Each number is 128 + 24 x the weight over its row's rms, rounded and kept within 0 to 255. Layers, rows and columns count from 0. The size above them is the row's rms in percent of the matrix's.

# layer 7 MLP up, 128x64, rms 0.35, rows 0-104, columns 0-63
size [ 88  95  84  97  95  92 127 107  92  97 108 132  72 114  98 103  98  70 104  98 121  60 120 107  88 102  95 106  93 109 101 105  94 111  82  98 103  88  86 105  96  96  77  85 108  99  90  91  91  88  85  95 108 120  91 104 105  83  99  88 103  83  90 108 116 105 107 112  91  99 104  99 112 119  91 104  96  85  94 106  91  88 118 106 100  92 106 145  96  96 105 101 101  85 116  89  99  95 100 109 125 100 114  96 108]
[[151 135 172 117 136 143 102  71 147 140 145 137 151 136 112  99 166 146 129 145 121 135 110 116 127 139 114 163 139 185 149 134 124 139 110 179 117 106 129 133 177 135  95 160 127 157 118  91  79 147 135 131 146 102 159 147 110 147 156 136 102  95 124 113]
 [ 88 159 132 103 101 120 116 171 195 133 130 148 159 131 135 103 115 163 150 144 140 101  85 125 129 104 111 103 136 115 107 134 101 126 106 144 130 134 174 149 151 129  89 112 130 131 112 110 148 107 100  98 141 154 139 172 139  73  99 130 128 153 138 124]
 [ 76 107 121 108 144  87 121 132 152 177 127  95 159 132 130 124  93  95 130 130 114 115  99 146 121 169 110 115 111 113 125 136 114  99 158 118 148  87 131 143 173 157 119 139 173 102  78  97 153 104 149 148 143 117 104 131 122 152 146 157 139 105 148 135]
 [163 120 190 140 137 110 150 145 117  98 123 107 134 103 103 161 128 102 104 135 189 162 114 160 129 154 137 151 122 119 101 101 132 157 109 152 117 107  93 128 105 165 156 100 127 133 126 131 104 149  61 142 137 113 166 124 138 155 128 138 106 107 129 125]
 [148 115 132 118 133  93  95 124 146  84 155 109  97 139 145 154 107 103 141  68 156 138 116 150 123 161 140 189  69 116 141 127 156 155 142 130 113  84  92  95 130 114 115 123 113 119 118 167 122 106 159 109 137 131 144 138 149 146 100 148 130 148 131 131]
 [128 146 147 151 162 160 146 135 158 176 120 106 116 100 120 119  86 118  92 120 104  94 144 167 150 133 124 117 145 130 123 171  97 109 170 139 111 122 106 122 131  91 122  94 142 144 107 100 124 145 169 142 147  98 169 117  69 132 135 122 141 142 158 147]
 [141 149 137 172 123 131 146 132 127 127 138 128 159 142  98 107 151 153 123 156 147 119 106  91 120 120 138  92  86 148 108 143  97 164  86 104 125 127 116 155  82 177 157 163 123 105 109 105 140  99 129 109 120 125 143  78 121 159 179 142 110 128 101 114]
 [166 119 111 182 121  85 115 156 168 139 151 117 155 155 102 132 147 162 109 181 111 118 115 150 107 127 142  89 125 150 136 110 116 124 147 111 133  88 157 135 180 112 146 153 116 138 107  98 159  94 138 101  93  86 135 108 122 129 140 126 106 120 116 127]
 [142 131 151 120 168 163 148 143 143 141  86  97 146  97 120  96 154 104 121  92 153 122 169 107 136 127 115 161 107  96 151 110  95 114 126 127 138 137 130 124 114 140 140 161 123  95 116 134 155  85 157  94 164 168 121  83 150 144 131 119 104 177 140 145]
 [121 132 140 123 120 120 165 126 159 139 154 122 124 153 133 139 109 139 117 109 154 113 113 153 172  88 112 122 139 136 154 111  89 127 125 115 173 138  92 119 119 143 149 143 136 147 103 102 115 146  86 108 198  65 166  93 141 115 139 153 128 105 154 150]
 [143 161 121 191 144 143 130 163 130  89 145 164 110  76 125 146 132 156 123 122 157 100 161 126 127 156 109 126 110 114 114 120 152 102 120 145 174 147  81 150 114 101 147 109 146 108  95 123 149 115 145 120 138 137 119 123 119 153 137 118  98 127  62 145]
 [163 141 100 163 116 141 144 131 122 129 134  86  89 161 102 116 116 151 106 137 151 178 124 100 120 154 120 112 120 101 162 156 135 124 115 148  84 106 174 116 128 115 201 149 100 140 127 119 110  98  95 110 127 117 126 102 139 136 108 110 151 146  96 128]
 [110 153 114 122 100 116 117 114 146 109 149 117 147 146  93 124 161 118 101 148 141 128  92  80 190  85 124 157 135 129 118 111 135 110 117 130 147 115 105 144 146 162 111 101 130 159 147 112 135 156 149 121  89  69 109 106 146 100 123  71 114 114 112 127]
 [122 142 164 128  47 142 123 184 159 117 138 125 121 120 109  80 153 151 150 142 158 171 127 126  87 130 107 145 177 146 123 121 136 138 132  92 155 116 128  89 130 118 125 155 135 107 117 116  85 119 110 118 131 116 127 117 126 129  93 147 127 117 145 168]
 [152 162 131 102 162 144 141 142  93 108 106 107 155 102  95 109 158  98 167 119 159 106 130 151 155 107 127 109 114 149 138 151 123 136 117 116  90 147 136 147 125 115 121 135 143 144 119 132 144 120 104 171 106  83 127 103  80 195 101 120 146  98  97 131]
 [146  78  91 147 140  98 169 129 163 142 136 111 170 127 117 143 148 132 145 101 140 128 132 142 148 139 106 110 128 134  81 145  87 156 105 137 150 132 146 134 143 147 105 120 125 139 100 108 149 144 113  87 129 165 161 148 157 118 104 153  86 159  82 163]
 [122 100 109 145 145 114 131 121 109 122 157 112 131 137 124 128 119 123 145 126 140 107 157 156 126 125 129 164 138 109 161 143 111 143 116 152 149 140 120 124 157 118 129 139 162 159  73 135 157  94 128 120 124  29 153  88 107 146 120 130 118 147 157 183]
 [158 141  86 122 154 143 159 118 121  82 146  84 105 118 104 109 116 121 147 121 188 135 124 130 135  96 131 160 132 167 152 128 145 145 151 124 127 111 130 111 122 106 144 169  85 146 139 106 140  95 103 149 152 122 119 163 121 170  86  93 161 138 127 104]
 [135 160 172 162 162 122 115 134 128 144 137 118 187 164 125 132 168 147 107 129 146 135  96  99 122 111 126  73 119 131 115 130  66 100  75 151 136 141 147 157 143 123 151 113  99 123 142 107 123 122 145  97 111 127 109  92 154 148 111 131 148 144 128 100]
 [116 136 127 150 121 113 117 115 143 175  93 125 109 179  91 123 135 148 137  94 126 148  99 113 127 150  85 147 133 126 104 128 110 109 104 117 167 139 162 120 116 157 114 131 120 152 119 174 177 129  95 106 122  77 145 168 148 148  83 124 135 155 104 114]
 [120 121 134 159 162 100 154 101 134 103 103 118 127 160 105 156 103 105 145 115 112 118 136 153 134 126 129 123 127 127  79 138  80 135 133 142 151 133 105 144 176 167 106 150 134  73 127 156 117  70 154 103 108 171 164 146 135 117 149 151 134 145 135 150]
 [119 144 109 119 155 135 100 115 136 160 152 148 155 100  86 154  71  93 132 178 163  94  95 114 143  76 100 140  97 131 101  95 114 141 139 121 107 136 106 120 167 140 140 139 153 139 141  74 112 156 142 126 145 152 142 109 148 119 121 116 137 136 130 136]
 [ 93 160 130 142 153 171 149 162 141 181 146  81 166 120 115  89  78 100 118 161  70 136 136 128 136 115 110 102 108 114 125  90  99 118 118 141 143 136 149 122 144 131  87 135 108 127 121 140 157 101 129 125  98 125 103 121 117 111 126 113  98 152 107 114]
 [117  98 125 147 162  98 162 117 154 113 160 103 124 133 105 154 115 116 103 139 185 119 145 141 137 149 126 148 156 117 126 124 132 133 126 190 133  95 172 135 128 121 158 137 115 160  33 141 119 110 111 123 139 146 150 111 143 149 123 121 108 124 128 109]
 [154 116  96 130 145 121 100 127 124 101 131 129 127 107  90 136  93 128 127 124 100 110  73 132 102 160  87 116 140 126 138 172 127  92 153 110 121 172 136 138 142 139 133 165 124 126  73 138 148 111 109 145 153 171  94 127 125 164 138 137 189 150 121 117]
 [156 133 166 108 127 106 129 135 110 147 178 153 107 116 106 118 118 127 113 113 128 161 128  99  96 119 114 142 119 104 123 153  95 168 117 131 146 105 103 119 126 163 124 131 110 204 135 124 127 124  92 140 157 177 172 156 157 123 153 133 109 136  85 107]
 [130 145 139 150 145 131 108 138 140 171 138 105 141  92  99 138 133  93 116 115 138 110 111 131 136 111 129 141 147 147 195 136  70 166 113 140 113 149 157 124 110  95 159 169 146 142  63 181 127 115 111  94 110 143 130 154 124 116 111 116 116 134 124 128]
 [123 148 130  98 103 174 154 119 129 187 129 118 146 148  83 122 162  71 142 156  94 125 138 114  94 175 152 133 114  98 107 105 148  99  96 140 117 133 163  98 132 134 130 139 119 130 140 173 142 112 163 112 134 129 130 102 166 137 116 157 111 129 116 131]
 [142 152 119 109 151 113 112 145 119 141 114  90 117 110 139  94  85 136 137  69 161 156 116 132 124 170 131 127 146 140 140 164 174  98 133 104 128 141 138 115 134 123 112  93 108  89 131 157 165 110 143 135 183 109 104 164 125 174  96 117 109 124 114 117]
 [ 98 132 109 146 133  74 120 110 177 128 111 171 118 116  97 150 129 107 137 153 127 161  81 109 172 143 154 130 142 151 113 107 144 152  67 127 165 101 144 140 150 164  93 145 101 127 149 124 145 102 132 128 143 158 135 136 146 138 148 114 160 121 132 100]
 [ 88 179 115 155 143 165 151 160  93 179 132 148 119 111 124  96 138 132 144 155  95 143 119 122 151  66 120 120 131 162 139 146  60 162 145 135 113 129 113 110 101 111 115 129 120 108 114 107 127 139 151 156 121 114 130 124 124 118 141 143 176 116 111 121]
 [110 142 175 188 126 117 125  92 111  85 159 110 162 119 117 119 132  91 112  84 132 112  73 119 126 123 105 128 129 125 104 118 162 123 130 132 181 146 149 141 154 134 176 104 143 138  84 137 116 120 133 116 109 120 161 171 134 132 153 130 112 141 138 114]
 [111 154 130 129 141  84 122 149 132 116 155 158 106  79 126 123 123 111 143 127 160 119 118 118 111 154 128 110 146 113 102 122 128 114  82  97 142 143 160 141 117 128 109  92 143  98  75 120 108 113 145 117 120 108 154 149 121 183 191 141 107 141 120 182]
 [169 149 103 165 163 142 130 177 120 150 163  99 120 139 147 139  88 166 113 122 150 103 145 124 135 100  91 142 137 144 124 168 101 159 165 137  99 105  96 148 142 105 141 109 120 128 104 125 102 128 156  76 113 144 122 120 120 172 101 131 122 136 105 152]
 [170 100  96  96 120 112 122 146 156 115 104 120 174 118 118 133 131 100 131 143 173 152 143 132  99 142 133 143 129 132 153 140  91 137 112 124 165 102  98  99 179 132 127 176 156 138 119 126 100 129  92 159 134 124 113 123 173 125  64 113 131 116 121 150]
 [139 141 149  95 131 158 146 150 148  99 146 113 144 102 101 103 121 133 130 142 144 132 155 112  84 150 151  83 190 100 152 146 131 134 107 134 116 113 109  82 134  73 115 130 133 174  92 105 137 159 131 124 170 136 103 133 120 115  85 122 145 114 118 145]
 [139 103  71 135 105  97 151 126 173 125 150 128 117  86 114 122 141 128  82 155 184 158 101 125 141 105 128 155 156 146 118 131 119 130 137  97 123 114 135 161 139 169 160  77 103 138 101 118 137 117 123 129 121 100 137 129 102 121 141 190 127 114 134 120]
 [122  90 105 145 138 117 141 178 102 174 132 140 108  95 122 143  96  88 122 101 159 118  97 146 159 113 119 121 129 124 119 123 119 117 144  83 145 126  83 141 146 138 178 126 158  89 148 168 149 154 128 116 178 129 156 124 118 129  97 132 157 153 109 124]
 [140 135 147 113 116 184 150 125 150 104 138 190  96  97 147 153 134  83 109  75 146 108 121 125 118 134 106 154 119 147 140 117 124  94  78 116 114 151 126 134 149 139 136 152 127 125 102 161 114  70 126 150 126 116 145 162 122 130 142 122 124 138 107 175]
 [106  64 132 100 145 108 106 124  97 132 137 131 142 138 149 135 143 148 122  87 156  96 142 129 127 118 150 143 136 145 150 151  95 175 135 136  89  92 104 132 130  70 146 145 112 178 116 113 166 102  90 121 113 120 153 143 119 102 127 167 143 147 107 123]
 [113  80 145 151 123 111 116 124 152 122 133 149 156 116 113  94 146 144  82 118 136 129 121 153 154  97 109 137 178 140 138 112 116 113  85 145 172 115 138 148 162 149 126  99 118 148  88 136 153 102 144 181 131  92 149 126  99 155 115 156 163 154 108 111]
 [126  90 141 132 100 119 167 129 123 113 166  96 135 164 126  86 110 122 129 136 151 108 133 181  97  99 126  94 161 130 147 133 131 169 126 145 152 136 113 156 137 148 176 159 143 107  95  89 114  94 134 110 157 149 157 137 153 125  87 128 132 118 105 155]
 [117 117 160  77 122 183 124 108 147 137 100 124 105 102 109 189 141 147 105 134 122 101  74 121 149 128 118 169 112 134 134 111 121 119 141 122 132 166 112 143 115 135 105 138 101 125 154 102 152  81  97 133 153 123  87 149 107 174 134 119 113 110 116 115]
 [ 94 120 160 125 146 157 140 136 121 125  94  85 132 154 104 105 125 129 123 160 127 149 110 132 114 159 124 125 119 127 124 171 108 147 111 173 126 127 171 109 145 154 161 149 128 159 126 147 145 109 118 172  62 179 109 128 140 130 145  76 141 141 101 135]
 [158 131 111 126 138 114 122 137 135 127 159 139 115 102 113 134 141 171 123 124 127 126 118 124 164 135  85 109 163 155 138 103 125 141 163 150 135  95  91 135 128 101 159 147 147 137  70 124 119 166 121  82 164 153 134  89  83  98  91 150 112 150 108 161]
 [ 79  77 125 122 118 140 131  79 140 141 113 132 124  99 121 130 134 132  89 151 147 171 135 139  80 130 132 117 152 124 140 133 139 130 129 157 139  89 147 109 155  74 165 151 141 145  77  74 131 124 102 131  99 138 151 150 144 142 141 106 136 101 122 103]
 [149 169 112 147 147 116 125 154 147 166 140 148 178  97 132 136 119 143 116 105 192 113 106 159 143 104 122  83 143 117  97 134 107 118 146 120 174 109 138 149 144 133 150 115 162 133 117 106 152  97 130 104 134 145 116 124 150 162  98 125 144  88  80 132]
 [104 146 108 124 124 161 115 133 137  98 187  92 129 107 201 132 101 121  98  97 142 153 145 118 131 168 171 123 109 116 146 116 129 117 138 103 144 128 120 121 125 106 153 119 130 139 173 103 118 123 111 191 106 124 152 120 125 151 110  94 134 168 120 126]
 [174 172  94 136 113 130 134 144 117 135 147  77 116 142 138 124 133 130 110  89 160 130 108 103 124 123 179 174  90 103  96 117 116 139 128 138 189 110  92 129 121 158 161 153  99 129 133 119 140 155 131 115 102 118 132 126 155 157 122 120  90  96 125 140]
 [139 131 174 120 135 119 116 173 186 119  99 104 127 168 129 147 113  76 103 129 134 145 141 117 133 119 123 140 131 149 141 172 138 124 106  97 111 152 102 164 133 128 138  93 104 107 160  76 103 145 144 148 160 103 156 118 131 107 145 122 128 135 139  73]
 [141  94 159 120  96 153 133  83 113 167 145 148 126  85 116 138 158 143  95 140 126 136  88 157 165 115 169 135 103  95 159 117 131 129 122 128 132 103 128 113 147 114 162 123 135  81  79 104 149 116 168 129 133  99 146 104 123 166 128 158 145 134 112 101]
 [150 141 129 120 183 105 107 127 163 184 137 156 164 146 119 135 113 129 127 109 141 108 126 149 141 151 179 107  96 156 110 140 109 146 125 106 131  83 154 119 136 144 104 132 100  98 113 167 124 108 122 101 188 121 103 113 111  89 141 155 124 112 112 121]
 [ 99 102 105 179 139 161 144 125 132 141 164  94 126 198 109  92 156 134 132 176 134 122 115 153 134  88 132 111 119 118 118 134 133 134  88 144 115 148  98  85 121 148 161 121 158 102  98 126 155 107 109 137 102 124 138 134 163 137 152 127 153 132 108 101]
 [115 135 152 116 112 132  83  95 108 116 158 137 147  83 159 120 163 106 103 141 103 181 154 152  95 163 112 148 130 115 126  90 131 149 105 138 109 133 137  83 148 166 129 131 138 152 113  82 134 109 101 107 138 137 153 107 121  96 163 126 103  88 119 124]
 [121 123 109 106  95 146 148 130 117  87 119 112 105 101 135  99 103 139  95 132  90 121 143 111 122 143 145 125 106 108  78  97 159 169  92  76 122 130 132 125 132 154 143 146 124 144 123 109 156  96  95  98 125 131 153 138 138 151 119 144  50  97 131 130]
 [152 188 133 118 167  98 101 101 124 128 131  72 166 142 170 114 129 128 160 121 154 113 135 155 124 201 111 105 114 161  88 115 125 122 108 154 127 135 150 156 129 150 147 135 112 121 116 143 124 148 123 131 104 156 160 112 129 168 112 116 124 154 117 122]
 [144 126 114 147 143 111 161 164 117 123 132 100 110  79 134 146 123 177 161 118 172  85 113 155 128 144 106 107 127 132 106 147 136 153 109 127 132 131 118 104 101 135 177 127 134 128 103 108 135 123 153 124 184  87 161 101 119 118 171 150 141  95 108  91]
 [ 96  91 152 159 139 128 137 112 124 126 170 150 127 148  94 138 132 123 130 120 111  89 130 117 111 138 150  73 146 132 131 151 114 142 130 153 134  68  92  85 117 115 112 139 158 160 120 106 121 127 121 144 134  95 163 193 132 132 108 113 137 120  97 177]
 [ 97 164 163  79 116  99 118 146  88 102 121  79 167 106 165  98 126 144 150 133 135  98 133 141 121 148  72 141 140 152 104 134 114 149 143 163 127 119 134 148 155 105 144 147 133 128  98 109 119 168 106 139 152 142 123 148 114 158 151 118 135 112 113  84]
 [139  95 102 103 143 132 181 165 125 120 117 117  72 120 104 114 165 153 144 158 151 136 133  86 148 130 132 130 130 107 124 124  93 133 134 117 135 150 118 166 142 131 175 108  99  87 191 107 103 147  91 111 123 147 137 146 115 145 139 142 153 138  97 123]
 [148 146 132 130 123 146 156 108 151 142 129 122 151 173 114 101 146 138 129 122 120 106 102 142 130 160 148 120 142 161 139 150 131 114 125 157 113 129 159 131  89 112 151  93 100 144 112 132 147  80 102 118  71 142 137 113 172 167 112 117 127 205 102 146]
 [101 142 118 139 111 110 120 195 149 158 124 141 172 107 150 142 144 121 107 102 140  92  93 153 132 123 129 135 119 190 128 115 105 124 143 143  96 137 143 154 120  98 121 117 140 130  76 114 149  97  80 129 135  87 163 144 120 164 145 141 115 134 159 130]
 [116 163 145 181 136 143 117 116 135 161 103 114 149 127 118 108 104 156 127 156 123 176 134 127 122 136  89 132 163 100 151 121 112 127  98 118 172 131 173 102 113 155 154 178 147 157  98 103 150 126 146 112 118 140 159  83 151  98 111 143  97 138 139 133]
 [ 89  97 144 126 113  86 123 138 154 116  97 111 130  95 103 111 113 138 103 157 110 137 151 143 193 157 183 125 132 132 101 111 142 149  84 161 138 105 143 107 141 142 139 102 138  95 120 125 102 121 124 130  82 127 126 125 136 171 167 135  89 142 126 107]
 [ 80 149 126 142  99 117 145 144 164 143 100 139  97 145  99 145 139 120 133 147 148 154 140 168 134 156 128 134 115 116 117 101 130 157 126 134  94 167 122 104 109 114 161 123  97 149 131 156 159  87  95 173 123 104 107 133  98 162 102 184 161 136 122 112]
 [ 98 126 120 125 133 137  99 131 178 114 117 123 196 110 112  83 142 108 139 144  95 137 131 132  93 142 152 158  95 141 111  75 137 137 111 131 117 141 142 132 177 134 153 125 122 135 111 114 167 139 151 148 111 166 103  88 139 140 141 171  90 130 147 112]
 [134 147 158 123 112 179 111 124 140 137 135 100 154  90 176 147 123 152  87 115 133 110 156 124 124 150 177  99 165 154 119 134 106 179 142 152 126 119 118  79 102 102 112 119 125 114 103 149 135 154 129 132 182 126 125 135  92 124 172 112 132 140 118 113]
 [131 120 186 123 106 127 125 146 138 128 147 119 135  78 118 140 129 114 101 114 157 135 139 135  51 143 115  88 145 132 124 128  82 106 143 157 160 137 102 139  89 144 142 135 140  98 106  78 132 142 154 102 158 120 124 136 128 123 169 123  97 157  99 117]
 [153 128 160 136 135 175 155 189 123 144 128 124 124 139 132 136  76 139 127 120 133 111 104 100 132 165 113 111  91 138  55 127 115 135 162  97 136 151 104 153 119 107 111 142 111 127 142 129 136 144 125 118 146 105  94 157 131 118 138 183 142 153 153 156]
 [186 110 146 108 127  64  85 138 149  54 124  99  98 118 101 122  91 130 139 112 167 160 130 128 121 171 134 145 121  97 113 160 159 170 121 110 173 146 115 119 131 147 147 134 135 143 145 138 106 136 115 114 129 131 143 132 139 121 120 117 116 123 143 129]
 [130 122 106 105 147 147 140 146 146 133 137  83 190 133 124 140 122 141 188 128 159  91 141 156 114 107 151 129 121 145  52 149 100 166  85 135 157 133 125 133 136  92 131 108 147 140 134 136 174 117 124 102 104 144 113 153 136 140 120 146 140 104 138 120]
 [119 166  76 108 153  96 121  93 163 143 122 130 100 103 108 117  65 117 156 128 168 127 160 139  84 136 127 114 134 140 134 145 143 126 113 155 140 132  89 135 113 142 137 152 103  99 118 170 100 135 142 125 142 108 155 167 155 141  88 168 140 116 122 123]
 [119 145 122  94 127 102 127 118 131 107 144 116 134 149 124  99 121 113 141 113 125  75 158 158 115 137 127 148 125 169 153 148 103 113  84 137 144  97 127 111 137 116 120  89 115 157 117 149 137 102 146 128 158 114 165 186 148 165 119  90 154 154  68 100]
 [115 149  76 132 119 162 151 151 131 176 115 131 142 125 146 118 153 123  80 145 109 132 109 152 114 114 150 126 140 159 181 158 158 170 142 114 114 116 106 124 124 121 157 119 105 143 102 126 129 111  75 140 143 135 113 128 133 164  74 149 176 128 115 101]
 [124 123 145 165 137  78 129 124 141 120 144 109 154 118 122  93  97 134  90  97 172 110  96 105 180 137 104 134 145 151 141 148 125 129 126  79  97 118 137 130 136 114 116 143 103 171  81 152 144 127 145  98  93 109 113 167 151 123 128 127 117 166 110  96]
 [137  79 146 116 122 104 137 175 121 147 151 129 129 129  82 130 138 108 143 138 179 140  88 105 125 129 152 101 120 127  87 157  92 163  91 122 138 129 156 123 140 148 137 121 144 174 136 144 161 139 118  65 139 107 125 148 132  95 141 165 122 154 148 142]
 [115 135 152 105 127 103  73 144 173  95 118 142 151 104  92 117 124 148 119 130 107 139 134 140 147 140 139  96 105 176 120 175 107 152 141 125 103 102 143  99  78 134 163 129 136 114 135 108 135 142 150 159 117 158 160 135 144 174 127 148 108 158 109  87]
 [148 156  99 140 120 121 142 122  71 148 128  86 176 145 126 126 118 151 132 130 125 123 116 144 163 147 115 174 151 123 120 123 109 150 125 188 136 111 112 113 123 138 132 116 149  98 124 102  85  70 141 134 121  81 109 156 117 140 141 101 179 137 113 140]
 [141 150 137 148 189 137 145 130 113 104 125 138 157 177 117 133 128  97 112 121 144 124  94 102 102 154 149 105 102 141  68 115 120 128  92 130 123 153 122 150 115 143  83 121 102 121 108 176 126 140 116 129 123 108 121 144 146 191 103 150 138 116 143  84]
 [157 143 147 116 177 118 108 114 127 111 149 160 102  86 118 138 141 142  94 127 178 114 142  92 157 112 143 123 150  93 128  93 102 150 143 104 135 148  58  93 140 119 163 109 123 153 133 145 101 119 136 137 155 128 139 151 133 177 115 149 155 114 141 123]
 [140 105 152 128 173 115 128 110 149 175 119 131 129 120 107 118 126 132 113 145 121 110 105 143 137 147 119 131 152 123  93 104 133 121 148  61 154 154 117  99 160 184  92 107  56 131 130 132  99 118 124 134 123 141 142  99 109 128 138 151 119 104 102  82]
 [141  75 164 106 160 106 133 136 136 124 122 130 131 128  94 132 133 111 117 131 137 117 141 158 106 137 109 125 158 142 107  98  75 124 130 151 113 158 103 143 155 156 134  78 132 163 136 141  91  94  98 129 129 141 136 167  97 126 111 139 188 180 146 119]
 [118 114 170 125 119 129 147 151 113  96 119 136  96 133 165 135 162 147  90 141 128  99  99 136 139 131 112 129  96 154  99 104 123 146  87  99 126 116  76 117 128 187 138 136 107 120 114 134 146 132 119  83 136 141 200 136 150 138 161 107 153 102 130 120]
 [ 89 128 153 116 103 131 156 124 124 142 155 126 100 163 118 104 155 109 146  92 137 153  93 151 133 103 150 125 123  91 160 136 108 113 121  92 100 123 144 111 157 142 103 130 149 127 136 112 148  72 141  93  87 133 174 168 139 149 140 176 140 147 102 151]
 [137 127 115 135 107 135 118 188 150 108 108 143 110 101 114 112  48  72 130 152 142  95 136 128 127 123 136 140 143 172 118 129 166 136 103 129 104 138 135 153 133 126 127  74  95 118 110 170 132 118 134 149 156 152 159 142 125 144 113 146 107 159 114 114]
 [112 137 158 125  99 138 121 114 132 135  99 128  66 127 133 163  66 141 123 151 124  91 156 191 136 132 110 139 159 107  94 132 118 154  85 129 124 101 110 109 123 148 134 133 144 154 140 110 125 163 155 113 142 163 116 125 123 112 164 131 150 144  76 134]
 [106 145 181 108  66 118 134 154 111 103 118 166 134 124 118 106 122 104 142 137  94 143 110 152 172 161 129 105 136 159 123 169 151 150 123 120 119 148 111  90 125 138 135 128  82 100 142 116 136 115 133 137 131 106 150 146 117 138 148 162 188 122 127 171]
 [122 138 150 131  97 114 108 131 171 140 153 111  87 119 123 102 129 109 137 117 108 156 100 158 114 132 112 148 130 110 119  99 157 126  83 114 152 125 113 169 146 179 121 175 168 141 144  87 154  88 121  75 117 126 148 136 145 113 123 138 164 140 161 105]
 [138 101  89 120 110 120 142 121 133 106 174 139  98 116 125 101 157 176 123 107 163 134 128 133 119 125 146 143 132 125 128 136 138 147 148 117 107 107  69 105 144 144 135 114 189 120 126 122  92 103 103 136 176 110 110 144 112 101 152 181 104 150 123 174]
 [158 168 132 136 128 137 120 148 140 142  81 124  87  90 117 141 119 154  90 148 141 192 126 150 129 111  94 128 104 167 125 144 130 130 133 132 114 116  97 129 140 150 161 122 157  84  88 156 100 122 110  80 106 153 136 129  98 165 142 115 138 117 152 120]
 [ 99 118 132  95  96 136 135 145 159 119 111 114 154 115 119 135 129 153 109 140  96 125 121 110 170 167  97 131 151 142 136 125 104 100 139 116 128  90 134  89 129 195 123 115 142 179  96 110 121 161 107 157  91 159 151 106 102 139 135 107 153 150  87 138]
 [118 144 150 127 130 121 129 169 115 146 130 155 167 134  77 110 103  78  97 114  99 168 153 139  93 140 134 182 140 130 123 100 119 121 162 109 136 104 150 145 106 128 187 116 101 126  98  80 121 101 135 141 131 118 102 127 161 153 115 144 138 135 103 134]
 [ 90 123 145 128  82 112 120 129 168 121  79 117  99 148 110 136 132 139 129  80 137 150 145 179 167 148 140 101 136 132 102 141 127 142 119 152 143 122 130  96 154 163 107 159 140 126 126  96 119 117 123 105 137 162  83 162 100 123 128 134 179 153  93 142]
 [100 138 114 111  89 125 130 109 128 111 114 110 148 137 134 104 145 131 153 151  90 151 146 147 136 132 131 189  99 144 113 162  99 176  78 110  98 102 104 155 142 168 101 129 150 130 156 130 156 118 116 163 125 115 161 116 130 121 109 115 188 139 144 148]
 [134 133 115 117 174 167  96 140  84 167 160  80 131 118 157 136 119 130 129 152 122 137 134 188 137 124 106 124 115 117 140 118 136 117  92 152 118 100 125 105  91 141 167 116 181 125 112 126 134 101  95 151 115 135 163 116 124  87 139 172 131 125 109 109]
 [165 151 147 135 148 155 107 138 133 107 143 124 136 131 116  82 114  86 122 106 167 182 116 166 172 130 103 136 130 124 126 107 156  94 108 103 139 156 120 119 107 148 144 166 148 120  93 122 195 127 108 140 115 140 131 154 128 107  95  97 128 117  93 121]
 [118 120 138 138 143 132 111 156 148 116 110 135 134 104 122 121  86 110 110  79 120 121  90 115 151 156 102 106 150 127 118 123 122 150 140 154 145 144 143  94 121 127 139  72 146 142 115 198 174 127 143 134 205 129  90 110  98 113 141 133 125 146 112 124]
 [111 135 153 131  99 104 115 140 168  86  85 146 115 116 129 150 107 147 131 103 170 127 113 168 108 167 135 148 104 138 120  85 130 103  85 133 145 131 127 150 154 104 171 131 164 140 120 126 110 171 129 105  95  92 148 144 144 129 159 164 124 110 107 102]
 [155 144 161 146 129 136  67 100 126 117 132 133 123 104 133 121 134  78  97 140  67 148 141 152  79 132 106 134 120 160 159 113 119  93 118 137 155 123  92 111 146 168 133 135 114 115 105 163 117 127 108 139 101 128 167 104 164 117 143 127 160 161 124 118]
 [136  88 170  94 163 116 131 136 161  86 118 128 111 140  84 111 157 120 120 108 109 150 146 137 140 157  95 159 134 110 113 114 109 144 139 116  95 124 155  66 156 136 105 152 111 112 140 160 106 152 168 107 166 105 162 151 132 123 124 142 111 143 109 103]
 [132 127 141  79 104 114 112 140 174 104 111 129  95 104 143 146 105 144 107 134 143 152 117 128 123 153 133 125 163 145  97 175 154 154 109 132 126  93 123 114 133 136  97 121 141 101  85 105  85 160 129 166 163 139 178 170 105 143 152 148 109 109 147 130]
 [124 132 151 123 139 131 123 170 155 139  86 167 146 111 132 115 105 101 120 120 131 144 113 142 117 164  77 162 136 139 130 160 150  90 142 120 152 107 169 134 133 145 141 104 118 109 110 122 135 117  78 126 130 152 188 112 182  90 119 101 101 146  97 123]
 [125 130 191 120 110 122 140  85 110 117 154  99 129 103 119 115 151 131 156 126 114 150 142 155 129 122 123 117  98 165 114 153 101 163 110 134 175 115  87 155 163 133 145  95 146 105 172 120 127 113 118 125 161 168 145 147  94 108 134 114 126 103  84  98]
 [112 120  97  90 135 100 127 133 146 165 154 154 108 133 116 129 115 111 115 108 114 112  96 140 152 119 116 113 109 140 117 144  96 165 119 125 131  96 168  82 140 131 159 141  98 174 104  84  82 112 171  73 135 109 123 113  94 112 140 157 138 122 128 155]
 [ 87 114 155 122 142 122 121  98 107 142 126 139  86 100 160 143 151 167 128  95 114  99 119 128 131 184 118 182 116 165  89 163  99 126 114 122 130 109  84 161 157  84 115 157 140 106 144 128  91 126 117 143 144 132 109 120 106 122 118 137 131 121 139  89]]